{
  "num_hidden_layers": 14,
  "hidden_size": 192,
  "num_key_value_heads": 6,
  "head_dim": 32,
  "norm": "layernorm",
  "norm_place": "pre",
  "bias": "none",
  "init_std_o": 0.00419,
  "warmup_steps": 29,
  "decay_shape": "linear",
  "final_lr_fraction": 0.0,
  "batch_tokens": 16384,
  "max_steps": 13227
}
Each number is 500 + 50 x the weight over its row's rms, rounded and kept within 0 to 999. Layers, rows and columns count from 0. Numbers have three digits each. The size before them is the row's rms in percent of the matrix's.

# q: layer 4 attention query, 192x192, rms 0.117, rows 0-64, columns 144-191
# k: layer 4 attention key, 192x192, rms 0.102, rows 0-63, columns 144-191
# v: layer 4 attention value, 192x192, rms 0.127, rows 0-63, columns 144-191
# o: layer 4 attention output (transposed), 192x192, rms 0.186, rows 0-63, columns 144-191
q0 098:401437454487460474492602468522457497535469437564546462522511389516577453441544580491534576449558567484516481463412399518479504510536414478513496
k0 093:471527492489406488560526587491373468460555553451445436587507442428604439581484444389495531470491535544519493491561472441578471396496443487468589
q1 092:476517458515528432442496518497424520486548431489577473449581452505487375637393551542497533516526510499513404468530561474613585532521483463540472
k1 084:555504488491527561404522462561553576472537504467461599441509513470524530512518457470525518439512476465435486535628408579399432603539389525470477
q2 093:441494557483523606547518478543429602561602499498514433425439464443558509513435518483470526457471445564512470486510451559596519523552536405439476
k2 087:579516495506482436505474484481451516462435545532486636573483565501429487430500490600517514486501449493441438501507529505468554536505538507419431
q3 093:496534473443432516550471444437589504486496556567525523555578478486431510508566502425597439485483456470492418515546471505469451548546547545526445
k3 083:476593432471488520483545523501480445440503519488450534499442470474517521481446461523404508466453562463498547543527578519524551499471468426469507
q4 081:481644477546498492490491435470478448446480533592534595554521432471465522568540544521530438542514503563384395499498456514502502573412546474558545
k4 077:434497595465494510527511517439540530465502521503560540398588543445503408529505459593498460473375490546578608501509473481468481500591485526427481
q5 106:575520442389521563538578538526610520438497551466505553526635570500470513453569488524582547566480523489498533515521524438489541452520512527603480
k5 093:478438393485439483533526454565478497447417528585559456462506518508467487537590441530488511486417474501444524455481628455508440463500572567528612
q6 082:558479458458592541530510391420562442466551571552466395548544572596429600508542517481542517445488467540408557516481542526382551581377559527437520
k6 090:492605460471535480579522591427665468422523495472539472490447568523513508585446501506590549447504562511489528474593538506411509563480492512509504
q7 097:540447590582465565580593499465486506474421491488576564455427585437478439548513554488405486489452448498510500467435417482542394527485548454557513
k7 113:528456449582508511511524515338445485567540464393513504523436623558545539507423473494447474454438507498531518446485584551539483520477527339485322
q8 089:494551474505452499468545495480480528514557508469451362448463544481474514559482441447450634462641524475599539495501481514623486455579552453478509
k8 086:492539478459559502497447545490502520554499570525464572457518512453493530439522515556495420508487497435497568553521489468476481570496569506487516
q9 082:408430511523511545465442510556530510438514575533473475467442524493483523464512567471585491481552519413494479546570508466506464490444438461527453
k9 084:499511386516453421541514428470463462489436483465504580492448438469583503404512453488468563552461537491505550491468569465494516588511515404511473
q10 091:569520460511535513387378509530448479588523442494554582398434488509609489556409482516480517530452452525542440462532501479498491470542368486533519
k10 090:450510571554508489563445456546497564527486453514569488586498389397486476499455459528550473515461370500471457576467384473499468503525584392422552
q11 098:457510553505468554435469472535483542492497420527444498474446456533645447570465455521417465495562494450494463450538502563560511462501400534400615
k11 087:538374571487567513478515574580445445516444567518524497581504526549465427563484488514460437531502573534513480538460497474494452546469517444507397
q12 088:427466533547575471431449475374463460559529396531535424483485541586494432456554599525454509463535421529527517496505422514449492515573572513526526
k12 082:549522503556534453505463519468545559564516423507501484456509564521541527520416480426478478545527455371512468458556394550460550627557539564536441
q13 107:537532449526499509448521537486611514491455589545419581478498508543476569547553465492510456538470476442466515523492445469469542555487546561496470
k13 089:482532494573471437407451547560532487492524422474620496528542518536469507462473511454405492448414493545531520470457484457578561454482477464515516
q14 094:458464632477487532500476556506404462504497489423489427507495496466543519536501533432431522447501399428467458422473509531554517525532498442525569
k14 086:591395499510533518499438411416511498470516499546554520526498547497491525480531521480538551550528506467495470484470517542507528475508478485371456
q15 087:482531498479484536499432529489444457546530518528495544480519491456528537539402474473415494511485536525611460473453483560550496518478474412520528
k15 081:484476459480483420489427512487492553543471469500485453512555413504528474438586472533551545516459453470439512504492462396506495547397527458514464
q16 090:506489419482583413510532504548511433496443550462521540428469478566559525444508508480573504474506499614473432490492535616490448514483433559527446
k16 086:499480563541546576504555443543598522414489501411480597477494551631421498502458528635482416432541506544526570477508495488509482457516472491503423
q17 091:526531491557544402433502490480533463485497471540419476479530572510493534610542585467608565464518426353505485504475475563407474576376510574532502
k17 081:457485534506504556513360514462523431534517546577571526414421438515531425490467542570400436532519584539599528563605435497581468425516452509591534
q18 088:478604577505426585531514466520421413500503491573581436543377477380394495461505542492540532463509578514542468515528580457522464506494608502523431
k18 090:471512544431497440592528510527551593467462514432542474431594542451478545542486515606513550458416511479507631454454484496582436452499402500519512
q19 090:562514506501502561482533470510444542541552522457515480481551410416448564530527557553556475528461492452440519531536515524511452452485500501444509
k19 084:541570513482461497521508502444477459468488523515509520594510473541475555483488505589582484462536487535504447507499443575469586464500480438483509
q20 101:497504465514460455483484482555560505511530438617541540427483435479452480535544494495479439497443523464481516438513465506641465524670535497461563
k20 105:466475521563505459491567474455517532553451508490547508490550485454488471536460548491359429418429466478565505473527498446474515532564539434543479
q21 094:436495585487406448421548506582395494464523556452499536443464468518628406475494417454384543551507579538420512518511519455489503520442516483535522
k21 089:429449515502479529536463482486479531502533401495531473520538456424425444546497533481541583403463423478503533483487505590657470589591580458505542
q22 097:574521447442489486497531592486597439455434516488576541557540566512565495396454438513557461487518597558506551587495575507463494400416508513497471
k22 086:525408475509525494467465475488434468530501520453487435529450499442501509508562499491620440543472551435480520546501442642462492467366442528529520
q23 097:483491516432442468393485453434497537514626454502535492489450448516542446555464534428434521414491454520449489514501559506524499559449469468447496
k23 089:423575490469614574443388463462522545485475465518538486564520526437520504519576509479515574505519534468510557510554350501471504554465424488440506
q24 080:490498503495513547436519549599517472478470610546530550437536465480459429500569567498485495508504532517482440553538441528522480484523468582540574
k24 107:537477548634430518526565554470500494495440493421503511436451626436553410479437531444324425589509496515494480448511440533521454479489457466489599
q25 067:557485623406463503504490500546447569389492549493423436432615531431501499496589477492495602512485565593497568507560457493474561494461418579505493
k25 084:511538580478478544568476458499488550465472534476473473467502555463539490466464491444413481447632524563492551405488446521523442559398544562508575
q26 086:588468565459473548597484503547332504602496526514332494488503455414519492460415508425524491578536460475512489511452498432554513483516472402548474
k26 081:499579487489478503475520560511436514436472482482498496479532389474506459473570495487431438490512522516592476537484460514626495475501468463500487
q27 085:567481447418529563456573453553440427425496538432489456546440560516372507544543544540500579506456561456540592490513560465497551528431448509481520
k27 081:430453537400457484583536528562544529497462456535461516528521542451644505462476503474576465514512503509435438462517581541529486523483548546397557
q28 088:510526498405425576649530438480564555404483552501564489525521613459457537415528459598563528443451383558493528481545627484534478430434469530522495
k28 092:556535493428574535578553401485528529401462542581540506524495542435356581408554462476508558442486469405594585439496596505563576531537591546550413
q29 090:434559463549540562512465452471407484602462443586565508401437425515506508493446574422472534462537526466533552476496538503525492506600559518512583
k29 089:550540566570456453482462539574488542583549594489465396481506561488579518516504439577390462516526405507521526614486534540516507591534470528524476
q30 081:444513473556467483511468457433399524562537448559461498501484430481529432522522462466504574484469492399550471443533536500575563567557468471573522
k30 084:539497532511477514514441534558560503534508501563587520487500407442584446447555492559504529496459397522439529507488462516534462406596443591557420
q31 083:551506474553589524506454501482562441484464556520490417503594472501445426434512586530521506482538597469512540556497472471375437522600430554452484
k31 076:481545443483429537469567560489539464489577623510531585556502570456495545549514467445482409481529512551575468424448504508445504515510482515556461
v0 111:491585531593392422518565437527549513556446505586544431446493460522518531504477520524481504491520540534533530490561542442642440501556545545483401
o0 115:494488486482518588527418500469473449609489496506517488497380546471532535483507501430466487556552537472419488523471486598346529540420511478526591
v1 127:459483566545470527479520471515449554580442465505543595463446483486486465588418496519491520505498504399524441464423545444633520493456449503557554
o1 130:569484565440547464534479539408470459457537483538490355492503546496483517500573601495503514528490499538476457525546476554401403536593500516466435
v2 121:504485520536510504489472492537457411463487461551512548488455465554445592492445539470482480474518492504487499500550508434441519616506569390568500
o2 126:526490507447443469551532512478539529431497513486507493553518533476542408526557453487544478607463471507545511496471467553615493409497517576472484
v3 131:523496498547521433453415486454494477487552529505496521458513508511515471496459392400564531452405498527445601549405497526462523475494458440499502
o3 138:493509526461416524540616544545496498542459515504557473571540482374511565396546516520534510553566464538525439461546465495589464506512537519529507
v4 119:484535463495558552450459525520482419531557496520492506502509526486497431515457519380452576501516593468452484478522498448461502415495558556458520
o4 119:512467500555489476514556540536578489425504480498524514530393444470562472564495496611532421505509439460501449469431494526563536542488454448524509
v5 119:490439490492607480496464478466586387491534493461525530584461500479494523627548451414379569509343488479468455498461503502587494471557524512503509
o5 132:538585478500435422507515548557463544444466420536418461419441528502470535488437561632570459447541542530479498560489491512465501462421553585517452
v6 114:546582452512457486535476491438525504486507463522530543428502480540381464524548519487421462441363523544373591452527490533537486527526540529505517
o6 119:394462495513504495439475500523450479501472557440425514600498508520616559449451461469566478574569525469601429506466471548520418486544370482537529
v7 099:508471500454466469572507483505521535475471492493408507513425485555468533571474454579427515512511528586492603364453600429489476461464447546552528
o7 107:470550489518504518445462543551403500503514573523434501502469575539497546375519527452584491518519545433489422624447462594492383530532467485478498
v8 134:514497491451396492554452510560528441510514478498590394507559532546515476498502516485579447461484515556497484413487493452536567547490529570505534
o8 138:480472455516543472492567436445524505492479525538441538494434524480493501540478480509396527565504524483518483535568522506477443500525515507505433
v9 117:521490439499446476408570451417476522474559505548464487508557528425546475522523368571418487480612590543528493516499496413466420523475494490515458
o9 120:449484536509565496579480594487570474487392502482502504571466497591514501421538596410565523606473437474481488425465475620550603513489554558465613
v10 120:481585494502441487538559435335459550507488525512501565525594473503525568462525518478536443460467492468542466502500619416447523494588532556555423
o10 124:533498506454496516484514490643469423482560459480515449502428505534497470499461521499480556505486514491453559543464461543525434530368556448380564
v11 120:534466519504380471526511550542565444434580444403563489495446544447482534546526445532476541565550520431450562505486496530454599473525517517540523
o11 124:451479438540569431454502481470448506511509540605500512565506409456544501443512540478531468478483487489490427515535530481564476557442557449535519
v12 123:571472456531416600536478440506452560412538450556496508524570451532467430396516440462487423573505516510516401601426555404474487468470500521612510
o12 130:543540510424590407501428562495541460530478461441515471520496466519508530595470593445515538393545540549519526478560398523500505557501440579387436
v13 121:596480510521473489490427510538474526542514483416522518495564545607462489358544448480596519557489535406493383435407569518533574482524483607580496
o13 129:432540532484510480543480533459453491533525456604462471530435411408574494602423571536374441442484438568538532596537404542441482559486573444419489
v14 100:516544380484473536434520570573471484470482493545427506476450546454539476518493582548431517576425488523486507523497519528499516474420549528485548
o14 106:470462630584544502583487468496461488532610562465565490487497433543467464466536470535521521410505545489514458430509461533504421501590388503496530
v15 125:567496569493483517520537544501463564507525582484495504506434515447518458552484450505534438503530585598504517586529466519483465430386493449521500
o15 129:395529463474503485475505493540513456482429443567567494438525528481517486521520518469515533520415444437504547439503539454538530522593518519500495
v16 117:445466485535505490429506460635493525513477457446507535421516519573478494408508518534463496421542595543547580458607516547532439479472452490457475
o16 129:538489431518562499569537456392518502548510532537512496594532446411400522548555463502579487602462404494451451527411461498436459420576583466558485
v17 120:498581502443530433557497510507516588415472604498516589520464483593459609433523565483458517508474481432513467466508540472574497507446570487515491
o17 130:486427485500510507509487499463521523551546460546475418509472433459526403594483500508568432455497563493469424519545492561397504516458378532381369
v18 118:431522557417571432509443453526477545477467505538524521561540466489499523428502570568597512528559419508493530402526438460495511504509448452559456
o18 124:580453491542348602522471542491510474482613518523460438459412525549445538505522392481420438460507536513503512517433543492510524464551516525418518
v19 124:471520522550448478429492525476491450501553507550568476466480516562541478537510542544546511477459506452587511526480516486399535582643448502474496
o19 132:539459541428495468518484538486532558428445477450524534531494535449437516541469392473531553551561462461377626561428539550615447514438598422561556
v20 117:532483524519550550515552512471509507483517496434590473537425476587479515475515457539460491532412499432590533534451545493505479352489513550421553
o20 117:540545474516434507522436441493473552499465496549473530476560443330485495551454516435564519431567515482477512432556459480520484557467451419550533
v21 114:472535422584453449389498441452453487559519486443496510490504515480510513535479483449591492558478603501421483550498515567452479567479524529493513
o21 119:551470502434484473609437503481530518405513478494476542610526484464449512505554569605468497533509426576557503514504514443512454443454509451531501
v22 110:498468379480562545481541452570469488550496489513519472512474501542434470497419488469408671550474463606429464550531521405516474459389483541504494
o22 115:536530569547445495491460526485515539487497498446519522512483449512468568580519504475549401499545554465520470466485480585450484487599523481478453
v23 121:546494581503467465592451467498384490496571452566563529587506455414484567537465436489471500487561383451579435487484468570488472453555505497527486
o23 127:564501443493570549399581563450549472506455574536480471473449511575503458487485565448499450456531499554387544485540524446510557575390503534487612
v24 127:469525535549541479357445498510526558452495504417419514442487410515509441506435500487579448579577485560411510533510632523433577573527478438388558
o24 138:513521535427504499616563478493493461562469511587498504501563576471458525499602529538426520435470522417579479459434448456588457435479448497581442
v25 114:552467431451425562525534582418463479511468509505515489415485583574524533571475558632429441435540530531528488458411547477458504490497505541570554
o25 120:481533591568581488454463438542489542503551536566534522508468546361558430536521484413557527607489450444480433536596443584545482467500415499486413
v26 113:532517490386398459545480464416485527512503469399515485442535483393510463491494511526581495495504477541385483539666450477554458500564473547541525
o26 123:459496496486508529530499520544509508481546534595417476519391541600442583486532441451463493493533519548614480500457498464399452497365488445487512
v27 115:568543444553533514463472474510555412507526428528506486528555367494654470536608463525463407458464548497526404476493475446512399512409502518531518
o27 120:461542567480467469584481457454460524494362524507484499463447601504440515482499522517532525575503449451491573529500505486486554507579499519535518
v28 112:493457485543512525558469497440491510506480423436515470488523387506546488535472471546480481468523494497493564424429521466561449584483548489461507
o28 115:452510477554550365455440590564571492458512537527502461527495607558513433448520529489494547452571480473386493569575477563494515509542459565524561
v29 103:561516533575521543500524488574508511509536445558530511434425476443446457497446490512516421528522513507417606432561509483591529601453517457453505
o29 109:451482407393492437443579596438550473439488547417461492548582570529540538496551469515509565571517531521550425482489478526439475425532428519497440
v30 107:453467493480560602457470519411524493477437521472546581515482467484550502548485476535556415509588520464422506539491384498458439505419540533544546
o30 108:488529409473442423526528569536572501452525485578524486421511555496472492443453474434514529504492478489570466485430553454551501517556458515562490
v31 119:461403599438489465473567543515431462434503446421466509580470443578492523520595515507512457592503576570492576535495576477492530434473525584558546
o31 129:445602428485554502443459436493510497495530568595520527428540548467503482476478483502459505398515541467525483530489450465510518553486442465542486
q32 138:559517573429501531437567441579493561566524529476525476510523486476439462570504588523424557522464455586591529451522418601412529526478537495518493
k32 125:516513437554591499536568521531419529556409575463550563446433471496489501449468416475454461438487502440532476567367436486469510438597404505581555
q33 129:544535527576565475430473487508500560458473561442510449439496497640592527540511447539555465497476465609464443417537546468410506495493515556430459
k33 135:537500453503569475545509533559552523492467561481477506524563460459420488453427507493541450453517496439532471571536493519516529439500493592451499
q34 146:531479524443502583467446480621403546440500491425476551484553532518516521512542580446462525456552567501511527405464508470539550481527425483507500
k34 126:425379541535464521443525551497464439496500510473486449482497509496500450603511513464476595492418483486498456525512536478541491514503495455480513
q35 168:394547439536434444584489483463585421480481447641496510422428575437501518498456506465479493516518579444502523513494557577529468542495569610573541
k35 104:391399480463479502516486514507442562500605545580471498453509528550486577480505525490476464384522489426535534523603462439481611505649476544528467
q36 123:491397564535505469422482524568372472588534515483520561478505484533608424581527509525433432548524403500542444561554453458478516477489447433585463
k36 119:431408490428500543494557582540350517508431486446544493477493420442579473492496529498463440483570549515479446552432452442538518528433420478439597
q37 090:501428426455583458530544488565425576513595386430508457492593414486543499530457536507435446449459433527438418621521451469491531412516470438518509
k37 108:465503467501538478424532527518526531569473505541530507557526488474487505473500555585520530555496477522481555562483483419526385403554473592479563
q38 097:454507524449552488525490451462628459454438521583499466493383423544535538495532488476581516474498545481516517485499510540445478556469469584508368
k38 111:475548475429596530544481470507590450462538578578469528522564453504433543422597547533575564474476469420481527571614459489349592487474497568540392
q39 080:489594499533393444533468470427576404573540462535549465527392494480445481469495425520604448442434546547434534503430518493472423445533490489515532
k39 094:546454544493491577445480517528366552592546464360507509595474493479527561504513457472522478484494447551469469459447511473556499483476484420484421
q40 116:439407492434499481487561479569548445566504483561507481476537527615506452512576509527498435495522515481568517452460473507522547477469453476453541
k40 115:403555443537487436455550447444398419586476450487534609506546536468528489518460486486491515471604496466518451564393513480469560512553433507487562
q41 124:492564502507502537507488558593489517538521415414507430556529460503467431504505503593469549480519479558517424507469474526490463545502477457411393
k41 116:525463520574506519468512558525519456625542621540579374534510458601524450437498541442505499461514478531604529512514528448345481493485515544500504
q42 115:431589536457629500455505501500452576513463489521496536509497454588508462573522467505492516442519563609431540463475474423439518469463408548434508
k42 123:520488455492518534503570460503447576519447452369500569570537506506542490484495521528424413553516561555486418512416478470545546502426389512528483
q43 115:452469502476516564437462468540407552538477398497410517441518516478467488557502548500537462392530498386493576478497479457484573494516490536415525
k43 125:578523481384459465455517457546518514478512543561441511531490493467538521460521516555503487516539452516517482592578443464384450563518487571492468
q44 133:575520410501505453493509439474604539465499572552486397538456533479482505461521480483635534532533515500552560494592513531514528463550495527500473
k44 131:542470424422649489581489504527628491484530556525527469539548542525438542538453534484540460449471477462561487586484583609479458416530520445507479
q45 108:456473557465542547490459425517399555487481524471470479525529532534496467464589445475534584584444457506500509452551601536442462489473494377465522
k45 122:482403406425526532565456411472493471513473525438556460525532529491504561506540456481498468527490578495535494478456528592488494530541541541543506
q46 128:421513463467519513494532580532405477563500473426482575528480475437411565499463526591551510482512592499539509434455467525418530523517522479544446
k46 127:503495470516528404480475494390504518466451511461444411502469461484513559619467448489515531596545469492577468535509570461541486537403473436533488
q47 108:532509536456434528555442592424554466555517536461500349487535479535370492505594526466440527511466518454516582554486549444472377550509564518463488
k47 115:528600434476478464533495522461517488515513542515413505532489464510536407481467416525557471480522550573449550571571562544493555571410537616549517
q48 115:563496420670405553519476549451611432501522558575511529457483526590506472536516494404602414506504457493398438469496496561445423445642549487500517
k48 120:493524491512402537507573558574548486471479531466438459496440458472483465464504461469505592574525576540510441456419448435480537512463463474513556
q49 110:526477572546515584452551445507548465515448462508432481461395444529544527515580483465567445487428533505403489472499552651553526514469486511629483
k49 121:495452564370559551500530535443516508390531594430550567548534484542421517485454530505516542485445447546532510534429468554462508474443437495470542
q50 111:487450465486516480534533543486511501451533454493452396474532542582585536531420540454430416546567482550528499535450517534473545430503491506508513
k50 114:480468431580422506515482602452453533491511390469518469572529620572478425458523538527487508518531461533507433455607530560478459469485445454498539
q51 121:514551487537425420529486426498541446449534477567608506557462511446524469443426593443562504471500464534518504431495463451478447573457478525545527
k51 122:489484576581455592505479493485412606402480507474511409445503485535458590618495495561496512449502495527551531481604498470423531516519451449453442
q52 147:439619456497462483553467474394622500418480494541396497565434567492571527444512468527486578545475506438457556561473624493535466443499479633485491
k52 123:463526461480504521522477482471581433459475488556552536542500466495460481418427442519559378428503543503524458513526532551441474465495520578525497
q53 123:489497577558558440428520506486500494537513469580438484411509549494560572493543507509464425550534445608502547517517539417436546459561592534497446
k53 123:480502504485547432508419492540493440543471514450508427514463526416481538538549552501473559558530562504496501502516545579455464583502492486406543
q54 132:476482434467471566514572461480419489445426463526504532514376549474532525534535573484504485421500464480520489428466533596517615537472486463457501
k54 129:485503535436469525485498519518503525524526580529581489538570559485491541527425434477545565452493463503405469512535521510578506526557533466582545
q55 104:463474465417495532473508469475513559526570372491604589483507560573426536574665436480400423466485446509545465518514465491514463456525474513421510
k55 121:494498465567509474581584515467492336538501574565560549521509485531538420416445502571465517520367577527484492481553515459429417455501492433430450
q56 084:505468498494562512421564464432474657398515496379482522563589567477514502587484400441499549519520496471508448535598406442521541507455477481534565
k56 086:575474458488519530449454571527517544455394463525546448497454537466494475416508478456448547513535458611486526477513467528555538435406524477596511
q57 091:449448552524435525478502556533382538533556457466517518547608509544478486491500486530457473499540489537447458432534494396464615451537474430459472
k57 095:557505559436431462528506538528458492490588612445542427480583502561460478481528450472456467513546473563527509508577567472416512454542514541471606
q58 109:478540477451508512497488545507446557532461487476523469551486411451479530478511477535423553555542492578446501522431468447523493434574479472476428
k58 113:531413505497535538541461505582434549448407463491465616483560421443542474477537472528495442559494474533483429441548394498533473549475437549497511
q59 113:488460539407491592472591497436543517506445475446517461530498473505486619537539482473522513421471451531523526518488488497459497586424443453541548
k59 128:513529420533546486410631530452460516495514504472547450496457493533503556501540561487446474545473437540487476540544528522591518386494498557497491
q60 119:469483499390503408453534504493542550533451454543483534452454470559448401564503536559483454520464443540454541532440464548456443531495478516517433
k60 119:571504543511459524383509490552612452510495489512622564414496476410467563517490512378518407545467438586494477511538555388470517493438447460489459
q61 117:485490430385515490488491491462504494450437537489497649482542491506484476561503527486456494549496494536466461492488459541519576499414426548451431
k61 124:453504472529458528462539429482378605612484534474507511482540503525511465445453522521479498450622450476558423534510493423460528463524557468503516
q62 102:443437564473484529530462523540387549466451575488416533488536477508535481465427608464432467503594508582491465498449489490450540441401472515526461
k62 100:438494497476517494538449427507532493545526457478390490527428540472421540515469558404449416456573446504421553513493533550533489438564527549629559
q63 124:516410523497550533446548486521392455580627476463505449511526520593480540536461508557521551542523498436494467485492525471424605497543475461469503
k63 123:476426520456457553477580586486432533479439481441556546482445493514550458545486579464561511405490441594448473514526400511479548406462561504505532
v32 089:495526467543494419530447586496440448426534482547482478527617520488478502569497487473536452503478491443542529520460477465485457483450544451418491
o32 085:495513459465438520402541542518448607503506529480513542421478556520477411446473480597437454428429553516505498544494543479514443555523505494446544
v33 090:488468503590430498489428663468411416549475492478412547522513521503505573579504494584590475548463520478515452506529462426501562553487564432522588
o33 086:498502380501544497451440303499519566435501348468465493544420515513542499492527497469477484539501539499525525565451500466520472450472461455481406
v34 084:544594486558540579490498406522473473509524454478405441572468443428533485493519517459606567524472512535472448542602581476495475462407573556617468
o34 077:515438555413534575522529464461463455553474483482510507473563535454479473480420485525539450512504516367470468485519429485556529531571446484392562
v35 088:546504539511497549439526514441505513407535518545570518532452456477497468441581614450440477400467494447443641542544602471444514513512490430474496
o35 085:541544529542499498534565458525507505449519480507449505500600554530485461557508437506569464463498506553471476466517488483445480509424516505558543
v36 099:503515497486402495508593497544490449431491407525469450530541493538465538499481494475533438474427508474512538466529459602470452445465504455417508
o36 089:575517422501468565469497512397500590545536510417409577455509497490404524481471577471513555512538576494468510533455446425475540457497468565507585
v37 089:459392491497507569412465457534418573531469494576498501474553523489489578450551526466520444537492537530463465533565583498496452527527569483501505
o37 080:536612548491447511540557516515540450449469495484463580446472508463485504458383545590437571539531526504530524610501543452482550427504492532491472
v38 096:427472502443407580510598481562410539498485498541527360469524586463457470449532455493497463416537431457589502482523440511522490489471523469496485
o38 091:513519544490474490509453645427550555467470531499510531501608510510549569557503531547507569506503456533419462450449545397561438476466484482499508
v39 094:479522638440462420565492362484462498498421512551515527569492530542392453502561484539544499488517581520560546474451478576483480521575466495542540
o39 084:379551595500429426429549476493497525460499534497538463424549483503507615555425540508513453530463443529511540588491468438485509515541480534504462
v40 091:468542533500482594601514494504545496494446484527523384528502550433535461522479508517507529519586626494523490547494528501554528570562591409392512
o40 086:488584539514495476441549457494422464527538516491541545444538433565572479477546519433490516433414479512546540490521538509528493359448485576549474
v41 096:429548481474587415571502500502441469453481486456578477425553491441554494533421530549420538485523552488581470414577492422506498403469485528536468
o41 087:513482520412440525442572508504599500543508493455388413456532476556499491490469523414567421503512501487577523500461591503474402556469474474527538
v42 092:570525499494391579430541513607529580529482519428564539435409474478426464461483573443510462471435493463481558466605480491587534442508498495468469
o42 088:474569519513488431577414427468507432456513460518567481523484589524487513484460374544478530532498482539421539485519518413467524514418494532515552
v43 096:499555529535476547511493571457448616450467533536475472534561388475467548529560504494394530383526524453523403504553537517511345490455585450411556
o43 087:566540595521478493390585577542533459546554434445418520497483505531511456447466487499533506484536404574495525492523427501408528429532406551561444
v44 092:558459462445417559538370606445479535486517547526606517504473507554417440557526527370424581464435502485519422477540461527510446454597448551538491
o44 084:535482411576490390479543509478472559471572534502542482465496504443480489587396484526525474484581500530442561536456533498512441481452486550379441
v45 086:460474481536562441530469597544543552504505428509530604464467411463536447521579570547440449499523558500464512447547571506529546487485534508504450
o45 084:563444530568416493520567433447448495444535484546485509496550525473475461507495458533463577463512410458473488605478486482495553513569549438435513
v46 097:515490464506459515411421423429494449511460560537468547487548467521443580484479551478480469452556449438448512560484480523530475496506527532374522
o46 087:519464518473550406568554473521473601618496476466434485500420489539515481414452492520516530563458510610483551471549435461475549541477485508533425
v47 091:442463494546473417544525564471453481460589465512479392453524440520400515494536398500486587490422455496569499449457573527455494412489551531513554
o47 087:533530499482520562551489518545467528532446443474552613505500468474529483436483536482545380404544409559455426454474444544498516619388415499428496
v48 089:493540533494570521393466517500534494584491452554412473443461488456388513562552433566513511392550475531533622490528543426521488505485550524554503
o48 083:513505462557449524573484519604539490441464444555463550539444571524465508445439472524547548541452485732544436505477588535400473425497455476411473
v49 100:465496532421534513496497481437492579461516583512559582458483565523505449539566568547494604409517477533543463472541461547502443476486573454587572
o49 093:496472569472514461487471454538567485502542394536542522514549485467503534454583541409447430490414447506472529465542461500478484507489510500362447
v50 104:466435448549599461516432559502521489510515413514625473489495472448501494492487511431486535598468387500473415446435489551511492537466450485552498
o50 089:559498415445530491475556476459492512467453549511543580448463503571488404536472477580430392448530573444554579479515458490521486496480471518435539
v51 091:518451514487521476459396490606579456587416521519478466519502496448562553450498469578601509354414431391515548432578412468470451439569439437555487
o51 088:502523497552523443568492490377512508504535520517464487523505448421491490552508433378559423524526482533459461489543492579499552461526509576482518
v52 096:452460525486519471484458448510310515508498487554500499582458544453523465534517477505560453592612549462510528418530600416478551421473574545461444
o52 090:509431529431500501475534509506615475485559504463491539469479454484470512485465478565376471502452481512450406529452518605547463546513430438539477
v53 091:510444560516488558474498506557467449516521512543463548533432527429446531409558556501505579474580505532561492543500442496488444586485636550411468
o53 088:499521507493497507523529521490472525421448623497509467575492511521559455532546493479413509535480427545465481403516535558637478484474500379467521
v54 091:497460524498393514433518477531465438435454482505542570498526465426480547527528487475474570528503494600506566439518398486445419443397527525492421
o54 088:477526551506492501559488496456583577501565546470475441481483482569493524481455532502492428521448571484513532564496506416522463443465529535455591
v55 094:521541535581488501456414520442462484427496516508489489545533445521439439433397377452537546524593401378439546366540543482569458493526598573461473
o55 081:524551407472452429502493458500576532405450445484444513445443514498600429528462602587493491454453531511583416562534546476503571522501440461493536
v56 089:501529508483485469524564531477509515494602433509528484441493518526456471478498451443557500565501479488500486539520506457387566523553514612541444
o56 085:537440425461455550519550474600493519532453553469552518566458511453480505553413535535549524478568515514470496521468510460627480475448531494589460
v57 097:565525589459465558470513523442518492427426482550508491591604446541481497477527553491514442538523500548545523512511489455558492605502516557607481
o57 092:495500502497517489488511536514454573535563451400491483481582518563543505576507497470505475521462535493430451461494477531606559459534465493482525
v58 089:529546452522476425565483423441461625548518470481513520507444497383482562518553510474451472534451484484440533560509436502421568499557452535526544
o58 086:526527571530540514499552501528535493480504546522512480553592553540508399485528504513533526496510533601456502424531492543598483488475562431496471
v59 090:450495536482454487491504577480527531518525477463553491458464543504487488507455455508506457531391411478431524431468586548579455540502537607456527
o59 088:621483401519504507534534416424534584412499461554460541534499451527550544504552480432469474522513537543507540498512454479464439499464434389548493
v60 093:458506511393458524511459466469422541537559562524452447564579530431425548509499541619530509573462467521548575504500539514514529576461392464599520
o60 084:446602575512509555537516604464514475521368361440485458512506524493521442494470447459504579534421517451482428580488536499505488510520565478472552
v61 097:519534477489579462522444424492564482472435443411481509552586483514409447555515431414482534451475514559544468473488582513519560539564537465451522
o61 089:474466528491417500505562526492553520446533445563460452515506502513527535375417585522525519507453527493514471481458524531454450561401473385563482
v62 090:500478451601549497461514612510567430422596533426436595448372433519470492494523487496516496550568535417526534536518396569515535502454589464523480
o62 084:503529401403481495496607432479484592527493488526520445509519573513507529421483496516452427442506504566474511501529505555412544476500498519510565
v63 099:412546459553492441555471466468449590580510582530445450489464494456427435570482520531566580519463514539536473502490548496516437636443565494534487
o63 090:566414609391529506561580525498527475538469523490471496507645565475469535495588480528504440539544495532442518574516458603481515479601538508486498
q64 097:474481601510483509575579392556428445460512467519581500486498439424483493554571470563535506570453494438514475471446435450602444530464530418477514